Part of a small language model's weights.
Architecture: no biases in attention or MLP, untied embeddings.
Each number is 500 + 50 x the weight over its row's rms, rounded and kept within 0 to 999. Layers, rows and columns count from 0. Numbers have three digits each. The size before them is the row's rms in percent of the matrix's.

# layer 3 MLP gate, 512x192, rms 0.0677, rows 157-168, columns 0-191
099:564463479477492533517448424535524440506463518445556458500457515401491504408527575503582575522515476613574515526548584532439588478439558420487478556537470535417495545411481494543432347449541501466558501514493508540498526507533567402479547542530547560528479518483493502558471508479461538551436397465543428576554491570444453555460463562481538436552382456493428483603425527497533515590414464448434480459553585543470497497378516481608550458495514528490442500453495541511450478519514411498495446512493520489560489502515453588465442469481451536352523521461477518515490442521500462494
099:501489529539528589484520462442612491451457410511438416441520466448501485446517503534530485485592564495505442481525489455543459538518510446514458416454472528482580510444442438497495435485453554531443431576559469500599477432488497473533513496503514511532498518532564466547587557466574468416555482453360518439445594566608532503440494467506406436530462489490481525448484434559492457429533413464539467484491580437550518595403550482580557521506556544469462571537559452499358530489508561525586456474371515504436489493565473539530427481486462454499584452577502537439530559515472475510
098:487568452499614532571496539494556510500540537548444535583412484521484509519433387399501532450533532507422461468585557493458572509521492511576537445445510474593483441599497537467501504410541462482548541486551534481542435545531591530512458522452503408475552538489589574553474479522422505452486473539404597418521457486456511480482468431541446524415530545419475398464469544430547501438493515607507593567509408468495455549478521451415557398481439525504470477460519514455496443502395463523455426550543513567499529470491495532420538416535449555437521532483542503493446403470449518538
111:444433401521506505486381471503499465592480531512452457492471499446410502591470547575554481473409472482532538433519453491573535506521608562516495400442526540486399510529438547508435468518531522556467484575525427449456500491427480540475519460483463474530437422451477507562442461480533513491549574499528530506450534462500452585555481488456531386459468545493467531474464557494451472548540525491503495402515447461471505456583495573395560497466458548481515590507442548395478577491536508451400427408523560511501456434492659501570453482401544448511577516475438477511531563393462478501
093:450605551559510574469557515517505473403584480443440538448555492391486552482489429443472487469551506434488464504510516470478422536490561522474603500459523554613472553555421466496575518487603587426509465421522479517450508460567564503522484547556417476420529379486579503543614519521565536583492491429468509472543594592528576379516466410525501464452519451536415537445479508487523423465452484523527479546454492462525550489516437490580468526538505409462558516586488447544548466484518546598540508539475544558538511483539490497592488476493430476533507505565484440503512566400515458508
093:499499507461530490546541556484493490565523561591557485505516465446511584499536586448493479477498478444492585432547561497481571547524494478474464443462481508513486415434468474531569439535652556544433556426503482576587575522441529466511364561456547431421545492564503541483526460560540509441501503488348528505487414500331560495555492557443505564460464473513482521448510487503586482510484458476514501506520451384529527449469462531435517543497536576485488505413428521531524516537454513569543538480552520488499424444505551386467550470393526495520521460582436486513488462550604501414
089:503462553621415411532447525557512604492531511461537473551470522504500540510498500434435578492533490495530510593507506509473371515536502604542509469486446565470529579548408478475627607510460573481512512498551516515522502483514467431470520403509578509509443413512551475554555471456467532580487485529486548465435474528485483582581500594522508474526440494450518574504419526536584406420538515498455457458535428562466599392505471519538557494594461466512538479477523483506540514342501431432559439533536473447504452466450458456482447505501506467496619545456484505504460529392492549537
108:498474537466511525534542505523451490457568492484553575554451482563481463513564506573601437518469624412489510534479423563445499476386505440484496468527554489424534526446510491401482512502560545453414500494412450437360497499488510451497497463544462544468497526468630434449494492578476496489530498456474560501564547472569526458530525481513540480446488601508456478532456438508601466486429501491466454461552486544528465430452456446511499368465461457541428476510579424518491630569512485464452519460640515517569434466435465524465514580476550445519517447468569507440491622430532483554
088:413508533403535436490565559520394571490462554461566547532492523514507519461416570513556470538578573477488468485520598508465669460496457464465498414470514443485483536557523567471502471461518554584538564437570497465524609506460526522499516508568469453588501445488507388461470434578471563420455601444540517467520480521450449528607530523395545437453527447444471581530517481557474468574570437495488546526540463520544416548468556471439522432455481446481560536479439474499537493374486432488514562507606554483470508438539426543546381508523511499472498517509510541501526519480463515503
111:529602522507397406422461450526539359489528539502494508530508501510505519594465422507486516418412499469608488459558406524589472553479588510570431534476524500522505557447569430572587435442522546497474561607476595493485477418522521526489472544475527527457530490473576544577451485567445502517436547485496478468558428513458532578489473518505457503548528466578522508646381539581588559482504442400512428520477480556521477505430528504502592434535522441504451459511477507456425505529447505569573567555558506525448504535485510491502483498524414399504482483529548503511459475477448539539
101:469510517444442555492469521500473522562461602428493476476490535493474459588460535466617590451479527448509514428443479556516528488422524517472552527478581510559495524492621538537435447491462586430607500368546498478516542544459521521547497513466468504475502538569528486508469428502470452583461539578586424417473539499506412500573558536567531501412510514480541587500401478424545531503516492460488501502450400502516509395507536537487490482550532506494516583580449531560424529576495457469580458528589446451508495548491434569462464515569510559543592532375411516397467467480450458550
101:481487491444459445505370483568443463498569532498494532412410530526557452579481567366494429554489547472548582531585504518562546486541524516527471503540464506509497470462421576510571487525472506489456593526579474474389445480499463493465519564503507530511454498438525522541497612545512452508510521442426497528461463548564494543461430536498590407411409404506542496507515527584497442520564590387573503441422504432444515483601554584396480522489488564484502497557474390479495558502494544418494525517546495519516565495513595562424487500491539412444476542551491501499466533514405510494
# layer 3 MLP up, 512x192, rms 0.0676, rows 157-167, columns 0-191
093:437447457438502442573441577521460502558451511529482506519419559370444543489542568556561553565548446585485537554501547486533447496500508432474514567582592564409441465500554588507506453481608441486441504564498467584531487500511586437483452534514519565555433501537481435544437458521431573514480506479554412553549518507411530512510484515481615511480418473545375447557446416519492477533444446426471489507524501487505446479415467513501527473537551527565447503455414521502596515563479453456454397485542568560492558486503432516489592524528426486387521505551515506546567451541528468504
097:468490571439474506466633489426429423493513450477492522598430514591551532559516478469532464476573447418470548554450517458486538459511399559497468507564452531500496447507514506414421574522509459540538549490474460426470486576535460505540441416527510491550480542497538403432388501454538526506508496504530446530506482343506458539527600522540521591466558469490480453529482522455497507567462527610480498482452478446587466435515432434481479485458552490467504528511468583536580427561482475476521621418587509488541453468546551501563509552488547536514451524459602597530441511486556574604
092:612483598525469465455494524438522531442577514503573485515558497558544557383562402462468542505605543522470502478558503480476588495506454513496448500467485485545547523531482604463582572528503516630455497522528446519390414434460535516424525485450487433549564465360533478528493506464500465568511501446492475475511469465499453432558483516503515572450598399442553499513542532546442514463528463427510508489523435493499444443473458650487445434426514417504568425478478498448486526582491514483470449464491447588494551495525419543432423437484504473576425444413499479510530536437531553504
093:393501486571642437528461519490544500557456456503462479487469439493539469477528592457438483541586478526425532579480531499532507487575486469509452469505471477451512417557518562465566542526476491466546466489425403469490511543476581485467622497509578495602461538432429450499549549523553548476553438408419448476558478606440437557456425496534562399476483458428400534347463425536433522464451530515564479446516459528478482543504467521535546454546550523421531428512545541445509490467488516522496508562522494510428479526544567545572487519460509497490560528551499533507490620612517569441
108:548456544486475529469504460422488495486408442531481548421553432534529552494444511481495541512512467532569471501494598460491504515467475462554527594516513508483444430528506514483432418539368466521502481583382471429563508556470457545555464559480591564435518533505469489555473500529641439464620532607549621517519511450433407434437537449458592490581488540506474477566393511493451533563445594482536597444529443486495496486465551516439431530545526509443535542517508548530472517526532479429530405535453512437427549457476486575520519456471490562445580496470401442469479498554475517488
083:546561479539561446498471485482550487428431489461455544474489492516538512574487396498424481494479434455550509586528580508475516419536441534528514574475471527511472463590465488533527521521452463556493450526509471440461419497534519509473564495418502588420494512345515485528441541446486537519396520496594444542483503469561429504435507533409505522372476501440519481471541461512496509445507523466583513551526540587488441543525447493473452445597492517616525509506497402505448590642540421510530467600484387429496511584612530511571572489583468504539551520408508506527488512538514517549
088:531503550559449481470468522547487501476503556406550452532466627525501544520476641459377604459497488391521584645621526479562465573461500443575518504507389590439542551529409455525552490514392508463503500530543450575551490481502471530575413548478505476577470480542522524546452491501510559560503538522478445488570464501512548484456500574521635389523524474454501520497469459555532481551413516416466509425451512551507537447486540528522553499599561538524488498388473498535479549500456421451502444559552525443492451485459482496494460528459474471528552529555435533512476473474496538549
103:524478555430389547474518593527464416568458562453521460606556450526548546443511594514506501492641490505511517458429538507475472516549496534487552572503423429527481538622443541567536502508501467496525468458460522478458439494513559531526512443426461526570622438544546467458372496504509537518520492544599575556491459479496542503497521594398526506471489495563521543478518432441455441536391454529539495559450471598406562462525560540589486492535389407520505469429443541558451539515556555560492583478451523521499405445527519476495505449503455556460524441508461475496553547476503513565
098:545434408433530402499359459570535495527480409487522538457549476430572653447493479529536518455487513476500609432536509527489464504526524457526468459471463503527494493502499465613447580464475485443518449492494515461546511459533575492434482496484487588493490617524494437537520483449464489447472456524557466409476523497531526567459522590514447558497427571584568454550525447528555603408578516465576519468469485502457525497433545512471477513502425511530455562444467560465496625560462528473502523503445372439455536428511538546527516489595499479498607599531485440538542473511499403538
091:435512523510512499518457502438521496429568569541581458504477521517507462517419486439575529425530519428508552520541402520536675573464541573532481438531495540528505541502489478480493607522485415581524574591520517459505519401499500399603461457479518543574493427532511576560501506404461432536593390537540504552606465539581515509472433511434443476523336522531520474442547545469533436523497557561571553510528478465542549531486573529429540446435521458541537520505488466470413466487562458518461488426504476481473494528503564464505491544446495523513552600449541464472537495585561493508
116:453388499464473517410471499472497564641467539575521528523583531395463470510371490463519535473484454478477491496485473493465516473466435491525560468428561524468536419443531561505543500415394516603546585400525500474493527578481470553582472448521528500499467496545479461351439547548444522495518535529549483518463502561497436502556527586582484505453549556429498516585470580528477447517610503520446485498512490507575570448509502482536432505518550399519476564581385582513443467513537504418421501511519514484473568413538480541436526510461503533524488579459510431583555509515461567453
# layer 3 MLP down (transposed), 512x192, rms 0.0888, rows 157-167, columns 0-191
103:509478459456502550522467515556479469453512580427512473520481523401506468477502579522518575541496503616545534491554560445440639439441492449465481482534513583371488528453479615457452451470546470466480510472527410530517512514570571396571507598461563558475507548534557485451434507499516539518469460502496414495467422554474478512468443476502509505415467513495479533529413449396489480509481408499476504496509572519531426489461507415661551394481507568497524459496468500531485496537461595449474425485432576461570568511435454534450528545478381494415510515483571504510536405543473446491
092:505552415533495515503441378511520553470516497541531426425527504552525455413399548448467538602467495561500490415502580508456486460517475499447449492428578429505521514429522479529530598527535536518524564448526531548490483519491580492468534529486446451385491416491475449468489402522527456422451473506426503608484417542454463495525499488417612497514574392523510522464486491532503473450543564518421533561558460524542531500444599470490467465526516522520490476423558457421526551434567468552502475449480421502474499491533453401339570520431520563502590436511483435519536467452446439428
094:492488361462493489581496370559541467507540570431572454475510561462445476576462574540565513447499480464521561537426446552498503463509502581477605504559498527431518368502498546513454558491479506422484537507544574515529512548454552464544540497567495489498488462596479544458551497518529562432504603538479453563536526514577497550465454510570578448551498545522468484435460496470464517464493595537473535489489537527582509462495558372425478506474497583575503473508521486547495457450553550587502505459397564388499535498555556416503418578522500467416547460493559557533508424538479624465
106:525600597582603502499596512463545541528553410465509564472466504587609515442511498478429482529573482476458478565511538465461459539469459441503493516555435504524570452452581428509564530534412476469536488444426443474538516466548532483482601570564496506421497575508502405483538573498476513531452412446508499463539500549476478432436460508604492622526483486466506542472561441451511500448468466495534539574495487542535533551429493417585440447544562469408488412531577552554535422514549511539555542541553441459529553551509483460471538582588493590492510536486562452519501485582535606503
100:543494520492562488541454495543561492501520579433502446524393534465452455446594496521477466525477520401480532481548462528489434456616512491487466472578516463487500598494531567455451509484589512491435493405589494593509539460540582529378511483553489447519492572501511503440525502471383473549428471458491392564523506565596580535517525569511411518465480435521519535507592490518492444408496438473558425581546490570491636481542468449501506471482446563487432448507428403505523481502421490600511490410527421530518529473491542465443449564535504424512496518495557617545493533492485472566
089:433502387504570548516517528543511386447551442408513556497482485500485445441458446444507497490470510540524502568508512532513553493490459562546533521538483502455494558537493504505483484466386432512545417568454679480452485495575517530508557468415500571605346447540490480517435547503453547523451561412693491557469506493543484508413486456520524381472523472486467507516528504594414556496524485553437522471507536578522459530541496564529491445487499440489497533533500485453529490524491504466400436538480386496531452546493513562484522470618507483500524500476557543559559550510460517600
088:409536343446582475436508476424515513467507472566429521450541396576450490487546490455632448567566578524456514396477517466555537479506560587443489440446585491446548464479596458496402506480584365503500493477487552396461490521465579487526526501515481491476512521545484443470468459573539445429461514496563535464446408403550441498521528484536502573511527565554503487469538472512449513465473487560521535534560584504484443588478460427498524492527382511454463494575507531528436484552551539483477511471456475489506517478551498543533539527615569520451373432501435498484475478532477512451
106:454527517509460532462480558515479572549498500477481406481525485360568637520480495451457559506583402604469489508491586395507542480555499572546530497434433464579439455532512513549484575528532465501604463458533462533499504487521460504571532495486470436568501533512473591511493517477510479514542455552592431544466422580425482589415527489495448520505544462481473477488528429405477547519485416507517508554432491536420557472542525490506540533523530590447569535465467493548480402496475520514563419461496404544530514494571513558506493480493470577373539435570479511535449396463475599390
094:535518430457505472495466417497488551512523425434447533453526521495589613410524579460475538490571498490599548488476527550464487528527482471543460493507426518500576528437470504580427624442531476488525481491513591549493498466518582496486533477457570516591505505569423460517469503452502461480527489460563474377504478488542477496503480563532458571513416528533510512553433462592520521435547515433667483399464502487495534528418500541473495510454428474535497619419413547571563538591479565459502462480402341416496513460491520469581496469507490512497548554499511475507492425435520423533
107:551613475459432454424466488484501390455542534518555470524528466463530489546398454452511525410442553498597521451538387566599560569467555561545430493522583507580482565394555485547544536423518455539481538581539595446515437387522528499541484535494576520508550449517573536526453495508456481531418475504501517462609431501545513644498495529510431478596448461573524455631445550535541553480475480469506494524490514510569475489492573533461576469499474441503493485498542461488391442462485468506561485504542432497499569564459559487517549526474420453477491548520519495496512514525607540537
109:570505531449525556471454563507494564473540544411432449393445501542536491527564426469601540501545542519550518377513534522565471451484458478473558502415523475534391546543472504485487432512639470407560507429492524522508562455556506529509520457534449539582487558500521510535543515444553461513487521577534542420545502443586481515505556556497514491486472450468520538440530495488582503504435461518520524539531538580517553536469524531478527545466448633406503520493550445545551503503498598527497434561540495416563472605485380501513527489554527558500537401493385647450460566455441489547